config = dict(
    n_kv_head=4,
    norm_place='pre',
    positions='learned',
    bias='all',
    init_std_o=0.00638,
    beta2=0.95,
    weight_decay=0.078,
    warmup_steps=200,
    batch_tokens=65536,
    doc_mask=True,
    train_tokens=138900000,
)
Each number is 128 + 24 x the weight over its row's rms, rounded and kept within 0 to 255. Layers, rows and columns count from 0. The size above them is the row's rms in percent of the matrix's.

# layer 3 MLP up, 512x128, rms 0.156, rows 38-90, columns 64-127
size [ 84 102 109 109  92  74  93  90 118 118 107  94 114 132 100  98 108  99  90 117  95 114  87  98 106 102  95  92  94  98  99  90 126 101  66  90 116 115 121  70 100 117 113  76 115  81 127 121 101  76  84  89 117]
[[130 135 140 171 127 129 147 108 120 146 133 123  83 113 160  64 139 114  93 141 145 123 139 155 169 174 139 145 150 132 153 115 119 161 175 140 129 107 107 138 119 121 162 125 146 173 111 128 173 130 138  90 131  99 148 153 114 147 180 122 133 154 161 125]
 [120 126  93 158 109 122 155 111 122  97 161 119 124 108 128 142  64  86 118 111  83 144 149 138 148 110 143 124  93 101 131 112 120 127 100 109 109 141 158 148  98 121 127 122 135 111 107  88 159 114 143 129 137 113 153  99 117 134  63 119  87 125  93 136]
 [144 121 136  83 119  90 137 105 121 127 115 122  75 140 141 184 137 134  89 137  75 135 133 126 160 122 148 143 131 151 103 131 124 108 122 157 148 129 111 130 113 142 124 169 115 118 123 192  92 134 148 115 110 139 141 120 104 160 144 103 125 120  81 142]
 [144 116 121 182 148 127 176 110 115 136  87 132 141 138 132 119  99 140 154  93 132 145 133 141 126 158 109 137 175 126 114 107 151 108 164 126 167  90 117 105 149 119 144 102 120 103 152 147  98 126 121  94 131 115 122  95 122 160 153 142 128 182 153  72]
 [148 116 112 155 109 162 149 155 135 138 173  92 123 124  92 105 121 189 122 138 120 120 141 105 118  89 152  92  89 106 143  99 148 162 119 142  95  68  96 136 135 124 101 105 134 142 132 162 132 108 127 115 127 139 146 122 131 138  93  99 144 108  54 131]
 [113 123 143 101 107 153 130 165 124 126  97 108  99 142 110  78 111 124 115 173 142 143 121  80 134  97 160 125 126 171 118  90 135 158 141 140 105 155 135 172  98 101 151 110 120 142 175 152 130 143 124 122 141  72 121 164 143 122 113  92  67  94  97 151]
 [ 86 160 138 139 140 148 118 152 152  86 161 150 129 115 148  84 138 135  86  92  92 104 127  92 122 123 165 126 142 119 155 114 130  79 110 142 134 154 112 150 125 137 156 135 121 126 136 134  85 139  96 142 118 105 129 106 177 108 110 115 150 136 158 122]
 [125 117 119 118 160  75 124 143  63 138 104 143 153 130 132 112 142 119 132 129 135 118 107 116 106 125 168  76 158  98 113 124 141 156 141 136 131 141  97 114  55 162 119 124 131 133 111 114 151 140 119 157 167  72  84 100 168 135 125 157 130 132 153 162]
 [ 89 128 144 129 160 149 143 131 139 137  91 136 127 137 161 128 134 138 165 115 152 118 146  91 126 141 136 108 166 160 143 115 158 166 116 125 124 173 113 134 128 117 142 107 125 134 136 136 120 116 133 135 153 117 146 137 149 125 122 149 124 117 107 103]
 [163 108 156 139 124 154 120 119 136 123 163 160 147 126 174 141 140 134 104 104 140 117 103 131 134 101 122  76 161 123 135 107 160 131 113 132 147  84 115 106 105  72 121  80 145 123 181 147 140 133 150 116 187 131 107 108 137 123 125 121 140 137 138 157]
 [ 85 130 130 131 138 138 145 125 144 129 110 145 125 140 135 139 124 113 130 165 128 130 168  92 123  82 124 126 150 100  99 150 137 160 156 166 121 122 134 121  89 121 131 150 159 149 121 135 165  83 149 161 133 148 103 117 134 109 106 102 147 102 159  93]
 [143  66 153 132 112 129 137 144 154 188 176 121 111 130 131 152  79 147 136 142 128 146 128 151 121 136 153 146 104 126  70 142 112 103 133 174 165 137 116 104  93  93  83 104 126 144 151 154 151 132  87  82 134 153 114 104 111 126 124 126 169 121 144 118]
 [147 154  96 123 156 163 101 117 123 138 110 133 119 121 158 136 111 106 122 154 138 109 103 130  64 131 149 132 111 180 124 116 141 122 109 111 141 121 113 138 116 145  87 138 123 129 129 102 129 130 105 176 109  85 150 133 159 165 133 118 130 147 129 105]
 [141  92 115 116 148  91 118 128 114 134  90 124 141 125 109 130 100 146 146  80 154 164 108 118  96  98 121 122  82 157  93 118  91 101 129 167 166 138 169 136 172 119 132  90 159 149 136 152 154  98 155 155 116 118  91 138 168 134 135  93 117 139 134 125]
 [148 149 124 138 149 148 143 118 164 136 121 110 131 135 162 154 136 130 130 195 104 162  84  96 126 115 115 110 110 150 108 120 113 126 153  97 168  82 102 118 146 114 123 114 152 121  85  85 126  81  81 132 122 115 150 130 108 113 118 153 141 176 174 120]
 [143 143 173 113 117 131 155  96 118 106 151 136 111 140 132 120 139 113 123 127 175 113 127 106 116 148 172 123 113 102 175 150 130 142 123 125 202 177  95 134 116 134 151 115 117 146 178  87 120 152 132 187 130 127 126 133 136 117 121  91 149  92  44 114]
 [179 126 174 135 115 146 152 190 132 137 162 115 167 155 149 121 159 113 116 149  97 149  99 113 110 108 139 115 100 135 157 116 110 147 191 111 153 108 120 100 154 120 135 149  98 147 169 146 111 112 115 112 143  97 156 153 131 115 150 159 154 166 102 142]
 [147 145  95 107 135 134 130 102 109 144 139 119 125 102 144 159 116 116 173 167 123 138 131 133 148 128 139  97 154 130 132 140 133 145 137 139 187  61 106 109 163  94 100 148 113  93 100 151  75 105 105  99 149 139 119 169 143 135  89 118 140 121 124 127]
 [123 153 131 143 134 177 105 112 149 122 156 135 134 157 146 180 140 115 164 129  96 155  99  91 118 147 170 135 157 162 143 119 159 110 146 112  76  87  88 165 137 135 146 152 126 149 116 106 123 114  98 132 118  97 140  84 146 160  78 128 153 142 134 114]
 [121 147 114 135 121 115 149 126 130 147 120  77 120 154 139 106 152  88 153 110 127 152 126  66 130 102  93 140 160 143  94 141  95 141 105 169 163 160 116  98 136 136 167 168  95 135 157  95 135 131 140 141 114 109 128 153 131  86 138 134 121 138 133 137]
 [157  96 119  93 102 152  88 133 151 112 140 133 159 100 184 125 147 147 127 165 132 105 120 122 103 126 138 108 118 193 100 114 133 106 169 121 146 152 146 157 133 114 112 135 142 124  95 156 108 176 149 107  95 105 112 192 157 126 133 147 117 139 138 124]
 [145 112 186 111 190 177 103  84  96 191 117 141 147 111 154  92 142 136 143 144 105 123  93 183 176 125 119 132 128 172 115 140 145  97 145 132 130 127  69 139 142 115 123 127 120 142  59 121 107 139 100 125 139 145 116  84 139 151 149 132 136 128 139 126]
 [146 154 128 142 140 111 127 103 111 104 134 149 129  78 122 190 116 113 123 156  64 106 107 140 141 124 114  90 111 163 145 146 146 149 155  84 128 112 152 154 150 140  88 115 112 111 133 143 115 167  88 100 122 105 126 121  98 139 166 125 129 124 129 108]
 [124 114 130 158 130 141 129 118 157 155 100  98 132 151  88 113 161  96 184 120 149 128  89  95  93 141 125 122 145 118 117 128 140 146 179 171 110 155 126 126 113 129 136 123 126  83 129  69  83 143  82 131 103 113 126 105 141 118 194 104 142  72 119 105]
 [146  89 158 151 111 143 139 123 114 113 117 115 127 138 104 140 132 130 102 126 103 148 103 153 154 156 120 126 184 133 122 125 115 164 189 135 114 134 140 138 121  96 109 118 117  89 166 133 114 121 140 130 142 110 124 117 163 149 114  95 151 142 143 157]
 [153 138 106  98 141 139 161 104 120 148 157 110 166 150 149 140 131 121 117 136  69 111 138 124 106 112 101 118 122 167 148 112 121 106 141 168 116 153 120 121 137  88  75  84 120 139 167 107 190 170 100  91 119 125 159 152  72 150 114 103 106 107 146 122]
 [158  36 123 143 163 130 114 133 148 120 111 111 130  91  91  96 115 142 151 155 109 143 123 154 123 107 146 137 158 112 105 144 136 141 127 143  79 112 106  99 138 125 180 143 170 131 160 194 132  82  99 101 125 131 121 159 131 130 155 111 155 119  73 158]
 [115 119 151 125 148 145 124 131 108 120  84 149 108 107 107 104 113 142 101  98 157 138 140  82 109 124 151 114 138 111 133 122 134 129 158 142 166 147 102 103 157 139 120 118 129 100 119 131 101 116 135  93 156 112 105 119 133 117 139  87 134 173 136 135]
 [145 149 108 135 176 150 101 159  91 117 109 151 138 101 154 136 172  98 126 138 102 125 144 115 157 104 123 145 125 138 131 117 168 136 122  80 111 105  99 107 157 120 140 140 140 152 172 173 122 135 121 106 118 118  82 115 115 136 126 110 137 108 148  91]
 [116 115  87 132 155 113 123  81 116 126 131 111 127  99 158 105 161 162 146 131 135  81 132 100 150 130 169 109 129 135 135  79 113 150 135  88 116 153 141  94 131 105 123 117 130 118 130 142  80 173 150 115 157 145  94 116 123 154 130  96 115 116  87 122]
 [166 101 172  94 115 141 154 133 127 110 142 109  82 151 150 126 160 110 156 128 160 150 123 156 138 158 122 182 115 123 119 132 137 130 105  84 119 151 122 115 102 158 154 135 110 144 100 139 145 122 147  90 121 114 127 166  84 136 141 106 141 139  92 117]
 [133 126  99 119 158 130 135  89 134 176 146 124 104 161  99 109 148 170 104 163 174 118 131 130 121 154 139 139 159 184 115 139 156 123 132 129 129 119 106 129 160 168 119  93  80 148 109 143 131 144 136 119  97 151 140 106  81 118 106  84  86 135 129 177]
 [113 170 178 109 133 135 152 126  92 116 149  96 119  99 115 121 137 150 139 128 142 135 100 128 128 115 169 139 117  99 148 143 117 103 180 122 114 147 157 115 131 122 163 144  93 124 113 143 115 151 150  88 158 118  76 118 143 142  87 147 119 149 101  95]
 [123 155 132 103 123 153 128 103  85 194 137 153 128 126 147  90  91 144 135  77 127 152 104 125 168 149 121  64 121 138  99 156 111 134 159 154 155  98 109  71 101 127  75 122 123 181  96 141 148 136 159 127  97 139 119 127 114 117 108 100 115 150 124  97]
 [ 73 154 148 106  99 125 128 109 106 107 143 143 148 114 135 117 125 127 124  92 129 128 119 134 126 151 165 140 107 139 136 175 125 127 149 118 126 151 147 140 142 113 161 145 150 165 104 143 110 126 150 120 147 127 121 117 104 112  97 133 166 105  92 135]
 [153  80 158 162 116 127 158  93 161 135 142 144 107 116 131  90 108 118 175 118  91 153 160 149 157 144 137 131 118 138  86 132 141 147 132 134 134 127 137 134  82 114 160 151 112 128 148 147 125 109 135 130 102 160 127  97  88 119 145 112 142 166 100 129]
 [164 152 139 125  89 121  98 116 108 120 140  99 152 148 191 159  86 105 124 132 124 133 134 146 144 139  69 144 123 104  73 125 153  98 137 151 146  89 129 129 142  98 175 119 163 147 112 105  86 100 117 133 125 101 116 136 150 110 113  77 126 142 104 136]
 [125  78 130 119 161 136 121  99  89 148 154 165  91 146 150  98 117 139 153 105 105  88 112 158 135 140 119 165 151 136  99 139 106 123 131 143 124 118 133 101 150 159 166 113 141 156 141 182 106 130 122  96 107  95 104 101 118 145 140  63  99 108 149 152]
 [127  91 110 110 105 109 125 136 166  99 123 139 139 139 114 111 103 122 128 113 133 119 119 152 102 116  52 159 164 171  89 118 119 148 117 182 155 141 141 170 155 123 140 129 155  94 137 114 140  78 102 104 107 148 125 207  89 134 154 106 124 112 121 136]
 [104 120 147 166 150 145 154 142 117 123 144 122 161 169  86 134 119  93 159  95 110 125  86 101 113 134 115 101 119  95 116 153 134 145 109 158 152 122 138  98 163 107 144 126 113 156 110 117 124 125 107  99  83 155 155 131 117 137 126 110 134 144 110 173]
 [167 115 128 133 153 123 120 117 103 129  97  61 179 139  99 113 130 112 150 168 144 140 169 106 112 112 132 125 122 130 113  91 154 172 102 149 172 117 123 165  88 138 114  68 106 160 121 159 113 103 110 141 134 115 129 111 133 100 162 122 139 112 107 131]
 [ 71 135 131 155 161 129 163 115 108 134 137 113 170 145 102 102 126  86 194 122 115 160  70 114 122 137 108 134 124 129 111 141 155 122 154 159 138 176 158 128 147 157 128 166  96 170 114  67 116 146 144 144 164 144 106  87 172 134 115 152 143 128 117 147]
 [153 170 107 130 136 123  94 105 121 151 142 175 139 114 145 131 163 138 126 107 116  91 128 187 163  71 157 145 137 168 104 160 119 125 119 114 123 140  98 119 143  98 120 114  94 116 140 125 119 137 156 111 128 103 135  94 153 152 145 141 128 119 163  98]
 [ 98  98 127 144 101 171 142  90 141 120 192 135 107 149  83 106 114 115 112 137 165 160 152 112 116 110 147 143 102 125 109 176 106 171 136 153 183 113  80  85 140 135 125 141 128 119 163 146 130 119 125  95 124 141 134  73 123 129 134 136 137 128 144  83]
 [195 144 134 108 176 128 139 104 120 136 119 132 132 160 112 142 137  74 155 114 113 150 158 121 135 134 111 130  78 111 130 137 120 116 130 125 158 102 129 133  87 153 135 126  93 155 135 123  81  96 142  95 110 127 134 100  94 150 108 103 147 130 127 132]
 [145 101 160  76 167 106 155 155 103 104  92 131 134 136 164 143 127 118 120  77 132 138 113 162 154  95 130 148  85 113 150 164 133 141  80 153 148 131 131 115 112 114  98 130 151 144  93 139 117  94 102 124 160 156  77 111 110  97 123 113 112 133 107 137]
 [139 131 152 152 136 143 134  90 153 119 138 137 121 124 128  75 134  79  99  96 125 144 120 147 145 132  97 144 150 112 107 128 180  79  99 125  91 107 121 111 100 114 178 158 134 136 148 130  95 152 124 113 132 120 136 127 101 115 121 143 131 146 112 106]
 [130 135 100 129 112  84 120 135 112 120 152 113 133 153 116 140 120  45 153 140 127 152 100 105 139 116 105  86 135 173 105 103 105 154 167 124 173 156 138 121 166 129 132 110 136 155 156 113  97 151 118 140 130  88 127 152 143 165 141 112 127 144 121 144]
 [128  86 128 108 125  99 105 121 141 161 137 103 141  90 159 128 150 147 123 133  58 131 147 131 133  96 186 122 151 139 146 124 140 112 120 145 159 125 150 102 149  78 129 163 122 118 136 146 126 124 121  91 147 117 118 102 147 105 173 141 136 152 114 149]
 [155  90  90 151 131 173 125 171 150 109 103 114 152  96 152 112 148 139 137 113  97 106 119 142 102  87 137 143 126 158 154 117 135 116  91  94 142 192  98 127 127 133 118 127 107 138 152  99 122 139 123 157 138 135 115  85 101 100 141  73 113 140 138  83]
 [126 144 114 172 134 156 117 109 145 132 162  98 145 105 151 126 132 132 131 118 134 126 142 135 143 122 112  56  97 148  96 149 128  79 137 123 143 126 127 148  94 140 111 148  82 149  94 111 131 161  92 115 131 127 138  78 101 139 150 125  93 111 169  98]
 [137 125 126 166 130 126 112 113 113 103 122 119 158 114 124 110 157 116 132 123 119 155 130 147 167 135 114  78 108 127 100 123 119 138  59 125 174 110 137 113 115 128 153 145 102  94 136 136 136  95 125 103 115 127 149 117 145 142 107 130 128 141 103 116]
 [129 113 137 100 117 142 146 123 137  91 164 103 115 143  87 115 139  81 155 148 122 129 124 168 147 138 129 162 160 123 120 135 114 149 123  74 101 136 116 101 108 102 109 128 118 122 125 181 113 102 130 131 124 156  95 152 150 133 124 114 162 120 157  82]]
# layer 3 MLP down (transposed), 512x128, rms 0.133, rows 38-89, columns 64-127
size [ 81 106 107 107 103  81 100  91 110 130 104 101 114 114 102  90 107  87 109 104  95 105  96 101 100  93 100  93 102 101  98  95 108  99  79  96 100 119 120  98 104 115 113  91 103  83 122 117  94  89 100  97]
[[127 137 123 148 148 120 156  86 134 109 129  98 165 116 166 132 136 103 117 101  93  98 101 164 122 133 141 109 149 193  95  65 136 129 149 120 133 109 108 128  51 113 125 105  90  96 121 121 123 130  95  99 138 124  97 127 117 122 130 105 146 118 142 129]
 [ 83 161 113 150 120 119  94 164 113  88 144 145 135  96 158 134 134  89 157 132 152 139 141 138 131 151 173 137  95 135 118  99 139 129 103  92 131 147 161 103 122 144 121 133 134 161 172 110 124 126 103 141 164 140 144 132 115 106 180 137  92  90 160 125]
 [120 161 141 125 119 127  81 125 108 148 104 152 157 117 123 113 163 152  87 136 121 138 122 123 182  83 144 135 142 152 130 124 113 137  77 148 159 186 113 147 156 132 123 155 128  95 151 132 114 147 122 131 128 111 169 143 110 106 113 135 116 107  96 142]
 [128 189 163 142 110 114 123 164 101  77 142 148 134 171 100 137 158 125 157 124 107 121 125 113 124 132 120 141 149 151 108 152 153  94 101 116 112  89 156 147 135 151 125 105  90 113 167 142  91 112 112 122 126 198 102 136 125 126 152 135 176 125 117 138]
 [139 175 131 157 153 117 118 120  98 128 113 167 116 137 137 142 119 114  96 124 119 151 117  98 121 149 105 150  65 147 154 153 170 143 152 152 179 137  93 119 140 140 135 114 132 127 139  79 128 145 161 132 146 119  96 141  87  90 161 178 116 139 184 165]
 [ 95  94 103 130 124 135  79 143 137 128 152 148 166 115 139 108 125 138 147 159  96 146 111 168 120 115 188 132 140 129 109  90 115 136 102 141 175  44 122 123 136 126  95 133 126 126 142 130 134 115 132 136 116 158 152 147 133 117 135 129 121 111 176 133]
 [118 107 162 120 153 141 153 138 113 170 143 127 149 128 129 132 113 121 131 142 154 150 129 108 133 132 115 139 163 142 173 163 110  72 146 147 152 151 124 120 129 123 115 123 176 152 158 135 164 137 105 133 120  71 156  73 167 134 138 160  92 132 154 142]
 [ 79 123 135 123 131 163  91 111  89 112 103 113 133 170 156  95 133 145  99 144 141  93 144 111 148 130  95 132 122 118  98 128 101 114  87 102 114 160 145 140 128  97 106 144 149 121 128 103 167  95 132 147 123 161 149 109 172 143 125  72 103 137 110 146]
 [124 174 156 146 130 138 144 153  88 137 129 170 101  98  90 127 130 132 145 123 108 140 131 111  86 133 137 114 126 144 131 134 160 120 117  95 114 149 115 156 136 138 156 111  79 126 137 157 134 146 138 128 123 139 113 122 108 147 167 176 168 120 124  82]
 [104  95 163 124 143 178 130 127 101 159 130 119 181 140 112 104 123 145 165 128 157 142 162  99 120 125 166 114 133 118 136 124 130 121 117 173 130  93  97  96 111 106 139 107 145 157 101 119 140 142 123 168 135 120 150 160 103 119 118 108 168 107 120 146]
 [136 138 140 146 134 113 123 155 140 131  64 120  91 159 103 139 153 140 131 171 154 106 118 139 137  86 121 136 124 100 148 127  82 155 138 105 142 101 133 124 118 107 160 163 135 130 162  75 176 130 188 117 141 153 124 143 138  94 123 165 101 144 157 115]
 [123 112  71 147 162 134 135 183  99 126 149 154 128 148  89 130  95 168 114 124 142 116 102 143 150 105  96 130 105 111 140 150 113 161 116 152 123 134 136 123 167 107 129  95 142 133 178 100  85 137 175  90 169 147 144 137 138 151 135 129 168 122  75  99]
 [ 91 128 124  97 100 128 135 101 106 110 146 130 142 105 139 110  74 105 137 165 155  87 119  77 111 113 127 120 123 178 120 121 125 130 140 138 122 156 131 152 114 139 163 122 141 104 130 110 119 142 164 119 130 147 106 111 137  97 116 158 164 145 138  97]
 [144 121 156 150 132 128 141 115 140 129 120 117 170  96 126 181 108 159 118 154 101  88 137 141 103 116  90 134 112 145 163 140 125  93 104 112 114 162 154 100 157 130  83 145  95 113 171  69 127 133 110 151 120 150 121 133 132 116 119 183 168  86 114 182]
 [145 108 119  82 132 130 129 142 119 143  63 139 149 142 117 155 109  96  88 120 127 117 131 171 147 122 111 166 102 133 167 129 141 102 127 139 155 185 142  95 120 147 116 157 137 183  96 127 100 141 160 137 138 186  89 142 139 121 105 163 100 123 121 107]
 [134 107  95 154 124 127  99 136 103 152 122 138 106 129 165 150 134 159 145 100 147 125 150 132 108 141 129 110 108 127 135  90 136 165 161  80 173 123 113 100 155 130 139 169 178 125 104 106 112 120 149 116 144  84 116 112 156  97 136 102 150 158  97 158]
 [130 137 121 163 105 133  86 107 124  91 110 153 163  89 134  97 124 148 121 160 111 133 123 130 110 126 110 106  94 160 136 136 195 121 160 142 120 141 114 160 105 163 155 158 124 134 104 101 122  92  88 112 154 134 120 158  78 179 103 135 142 137 164 107]
 [132 134 130 138 121 135 102 147 111 144 101 150 123  88 145 155  83 128 129 132 143 125 118 116 104 190  93 123 167 102 197 147 124 106 125 128 128 118 148 114  92 143 149 100 109 153 175 133 157 124 121 101  98 149 164 125 145 162 143 133 114 141 177 109]
 [124 147 111 157 141 153 100 139 157 136 128 137 122 116 127 100 137 110 137 128 155 114 117  68 101 136 159 115 129 119 134  69 124 136 116 139 147 122 131 163 134 159 131 163 107 140 118 121  94  88  83 138 142  87  97 127 141 139  75  75 140 114 132 123]
 [128 120 132 169 147 119 168 134 166 144 153 120 114 123 117 128 142 106 121 123  98 118 120  94 116 139 115 160 156  85 106 130 137 137 125 107 133 137 152 122 153 126 107  92 132 130 141 126 119 179 148 147 134 133 141 164 137 121  80 159 131 115 144  93]
 [122 132 151 151 142  94 145 126 139 152 123 131 140 152 133 126 110  84 181 122 135 125 130 117  90 126 100  96 148 113 124 125 100 136 118 195 102 130 155 100 127 170  94 145 120  96 123 126 123 109  62 119 143 127 121  82 120 139  82 100 149 138 125 110]
 [147 169 129 123 119 178 100 122  92  94 113 142 118  79 143  99 118 120 140 145 107 144 104 126 167 140 143 126 121 169 144 134 121 150 117 123 126 154 113 146 105 147  87 107 150 136 144 103 139 124 145 160 107 140 121 134 127 146 191 151 120 115 123 147]
 [150 127 137  64 159 117  82 129 145  63 116 107 110 121  97 104  89 140 127 158 101  93 159 106 123 136 136  96 132 128  93 135  99 100 150 114 141 132 134 116 100 118 129 118  93 124 157 136 112 117  89 116  73 136 145 125 111 110 145 115  69 108 113 122]
 [109 131 144  99 120 103 118 128  88 137 150 118 116 118 110 110 135 166 140 137 174 121 150 149 139 115 138 118 158  73 135 119 179 156  98 100 121 135 103 138 117 168 134 107 165 123 152 156 139 160  93 124 148  96 117 151 165 140 149 141 172 101 135  83]
 [ 87 163 137 147 144 130 107 173 123 117 134 159  92 119 129 116 147 133 172  94 139  98 101 101 140 161 150 111 124  94 173 168 101  80 109  97 104 149 131 113 146 114 165 123 165 137 150 152 149 110 101 104  91 153 134 136 151 122 121 100 103 149 122 110]
 [117 139 140 144 115 158  85 158 106 135 106 166 114 153  97 140 113 131 121 108 127 137 149 104 123 113 130 138 108 100 117  73 116 148 141 109 180 143 144 129 131 142 151 139 148 121 146 136 114  82 101 122 154 129 144  96 145 108 149 198 127 149 104 114]
 [142 115 152 142  99 122 189 150 147 110 113 102 129 144 130 179 114 100 113 131 104 109 126 150 171 144 119 153 112 163 148 125 134 118 143 130 113 167 104 114  99 148  91 114 122 157 131 135 109 138 108 158 134 101 144 102 129 161 148 116 125 154 132 172]
 [160 159 198 133 144 176 132 167 120 137 113 144 114 133 130 136 147 136 105 137 132 106 167 119 142  97 119 160 114 137 133 154  86 155 155 138 111 111 156 132 140 157 123 100 110  85  85 107  98 105  96 150 118 121 130 160 119  88 130 141 179  92 136 144]
 [180 183 113 130 143 181  70 163 108 129 122 165 128 135 154 127 128 124 101 121 155  98 139 144 143 150  85 124 150  99  99  95 141 158 107 120 133 118 162 117 139 125 132 143 157 110 108 138 127 130 104 120 141 133  77 130  92 130 123 115 108 110 122 144]
 [136  96 123 157  68 148 102 145 123 140 149 115 103 167 123 100 116 154 128 123  91 114 130 123 102 114 172 132 190 169 116 122 102 136 150 127 177 104 167 151 134  91  94 132 111 122 102 120 136 127 156 138  96 122 134 107 155 128 121 105 145 106  88 137]
 [107 150 133 141 136  98 131 154 163 143  90 171 124 123 143 166 147 120 154 125 136 130 143  98 127  76  94 167 126 127 113 120 136 139 124 109 123 117 154 133 151 165 143 145 107 131  89  97 129 103 144  98 129 155 110 151  88 159 155 134 122 121 150 126]
 [125  98 116 117 106 130 149 156 109 108 127 105 133 137 179 129 131 153 120 105 101 100 151 135 115 151  95 147 142 182 151 125 184 138 164  87 149 173  95 119 143 138 105 111 152 167 144 118 149  96 155 145  91 155 154 135 137 120 142 152 129 108 126 145]
 [132 145  96 139 110 156 101 115 169 135  96 102 126 153 109 128 105  88 132 116 101 127 109 112 114 109 161 137 167 148 140 176 138 126 125 123 144 123 105  97 128 162 126 124 113 117 123  98 110 126 104 114 140 139 115  89  92  99 124 109 166 118 145  74]
 [ 95 123 131 125 118 139 111 120  89  58 108 128  99 131 134 104 163 131 112 145 156 119 111 132  77 104 123 142 148 141 170 124  89  94 158 118 148 164 120 161 102 136 138 146 108 103 138 109 102 107 109  92 139 164 119 143 158 121 148 147 148 157  97 125]
 [105 133 154 120 163 124 125 177 132 132 160 103 176 132 136 115 134 122  83 108 129 134 136 127 155 148 117 116 136 149 132 142 166 135 150 134 152  97 131 123 129  84 174 153 117 125 113 200 102 162 141 162 159 136  94  87 138 147 121 121 127  87 170 145]
 [144 129 114 127 115 124 113 103  94  87 156 147  83  94 104 153 111 117  98 115 135 132  99 125 139  99 118  97 133 176  62 138  97 100 119 122 109 127 104 119 152 119 125 162 171 129 100 118 136 156 122 134 127 109 195  79 103 131 125 106  67 125 146 156]
 [ 73 181 116 119 108 196  88 100 125  83 114 124 122  92 154 155 138 110 102 136 139 131 152 160 129 136 117 130  99  89 106 147 113 117 122 120 123  87 148 173 126 129 102  92 150 139 136 108 138 146 128 170 123 141 182 170 112 109 151 125 124 120 113 121]
 [119 140 150 161  90 162 158 111  95 111 117  95 134 116  95 138 181 120 111 129 139 137 111  99 167 114  97 106 114 102 160 139 127 130 123  81 112 136 106 130 149 157 183 128 135 129 143 123 128 150 150 119 143 123  97 121 129 121 103 149 132 106 196 143]
 [109 145  88 117 123 154 117 155 113 131 171 160 113 153 124 137 155 114 137 133 118 128 158 113 147 118 164 136 102  53 140 156 142 150 153 122 118  98 116 118  74 134 142 123 151 162 141 156 117  90 139 145 136 142 132  85 114 155 136 147 107 132 164 139]
 [150 128 119 146 141 134 114  99 124 152 201 118 173 147  99 136 120 152 186  72 144 127  93 145  94 145 159 111 140 101 116 146 176 194 104 169 135 114 149 104 132 130 153 123 146 167  98 113 120 148 145 114 115 123 168 110 133 141 141 137 126 107 158 150]
 [155 120 133 136  73 151  86 122  89 131 111 152 114 156 154  77 121 102 122 141 112 137 140 145 127 167 158 156 126 116 130 126 139 122 139 152 185 134 130 112 151 145  92 151 153 109 145 125 117 152 104 102 124 157 105 129 155 128 114 173 105  95 199 134]
 [140 143 108 127 152 108 138 145 104 134 169  97  94 166 122 125 153 148 123 167 115 161 110 126 157 162  95  86  71 113 126 119 132 138 145 161 113 112 137 109 117 110 125  82 100 129 159 128 159 120 133 100 141 113 103 125 112 179 161  98 108 147 102 122]
 [129 171 107  98 125 114 112 152 135 130 131 128 138  94 141 121 189 132 145  91 155 155 144 172 108 118 126 140  89 137 140 125 131 142  89  97 131  97 116 134 104  98 150 142 114 142  96 139 179 103 141 114 147  87 144 138 141  83 142 184 139 154 175 144]
 [133 136 102 170 120 119  85 145 143 148  80 116 114 148 159 149  97 134 166 116 147 113 130 125 110 134 123 107 142 162 140 108 160 116 108 133 132 116  93 131 122  80 106 131 139 127 113 111 107  98 139 133 119 113 153 140 120  97  87 155 160  61 164 118]
 [ 78 134 139 110 131 140 136 118  86 113 143 102  98  98  86 147 117 139 146 113 140 137 193 133 142 148 110 135 134 122 112 125 138 121 150 124 109  85 119 154 147  93 134 117 134 146 139 160 164 139 132 117  94 156 161 115  83 161 175 140 102 117 151 144]
 [123 150 112 110 119 132 133 142 112  95 161 113 123  97 129 171 137  77 127 146 139 166 186 145 125 112 134 135 128 112 174 131 131 144 138 103 121  94  92 122 113 140 125 100 156 143 136 156 134 139 178 130 149 150  95 143 140 135 141 122 108 174 118 124]
 [103 131  86 122 118 150 103 122 118 123  78 126 127  81 101 129 153 118 121 162 116  91 133 163 110 118 153 123 122 100 153 167 118 173 150 104  97 108 135  99 126 128 133 154 169 109 143 121 109 139 101 151 113  98  76 117 132 115 123  98 110 147 115 136]
 [128 146 123 114 124 128  86  87 124 161 189 128 139 115 116 139 101 106 149 155 131 158 119 123 104 104 115 107 118 109 111 177 106 138  99 173 108  77  88 114 154  99 158  83 143 124 138 156 138 142 157 111 129 130 181 113 150 115 155  90 131  89 121  78]
 [159 143 149 103 133 163 149 156 147 128 139 122 126 152 119 168 109 142 168 108 169 171 104 175 145 157 145 156 134 139 154 137 155 126 156  74 103 131 118 178 130 157 103 129 162 107 146 160 142 156 115 174 141 111 125 143 140 140  82 102 105 127 164 124]
 [157 141 137 129 185 131 127 106 161 107 142  90 126 146 118 116 115  87 128  84 123 129 125 112 126 129 126 133 164 167 152 103 143 110 134 119 180 139 150  98 131 131 118 136 132 138 135 126 148 144 139 106  84 149 115 106 169 135 126 138 111  91 147 135]
 [141  93  99 100 164 114  94 136 143  97 132 161 140 130 148 102 105 125 147 112 141 136 145 152 123 105 174  87 110 162 137 147 110 135 158 191 165 125 145 102 113 131 179 118 154 111 100 156  82 121 133 160 139 126 128  98 127 160 106 129  89 189 155 135]
 [129 102 129  79 117  89 109 130 145 110 133 119 137 135 164  91 134 147 151 165 120 114 103  97 146 118 151 144 106 113 115 145 112 142 142 152 133  75 149 126 145 120 143 150 151 145 116  99 125 113 137 140 129 101 115 131 153 167 106 113  99 119 115 138]]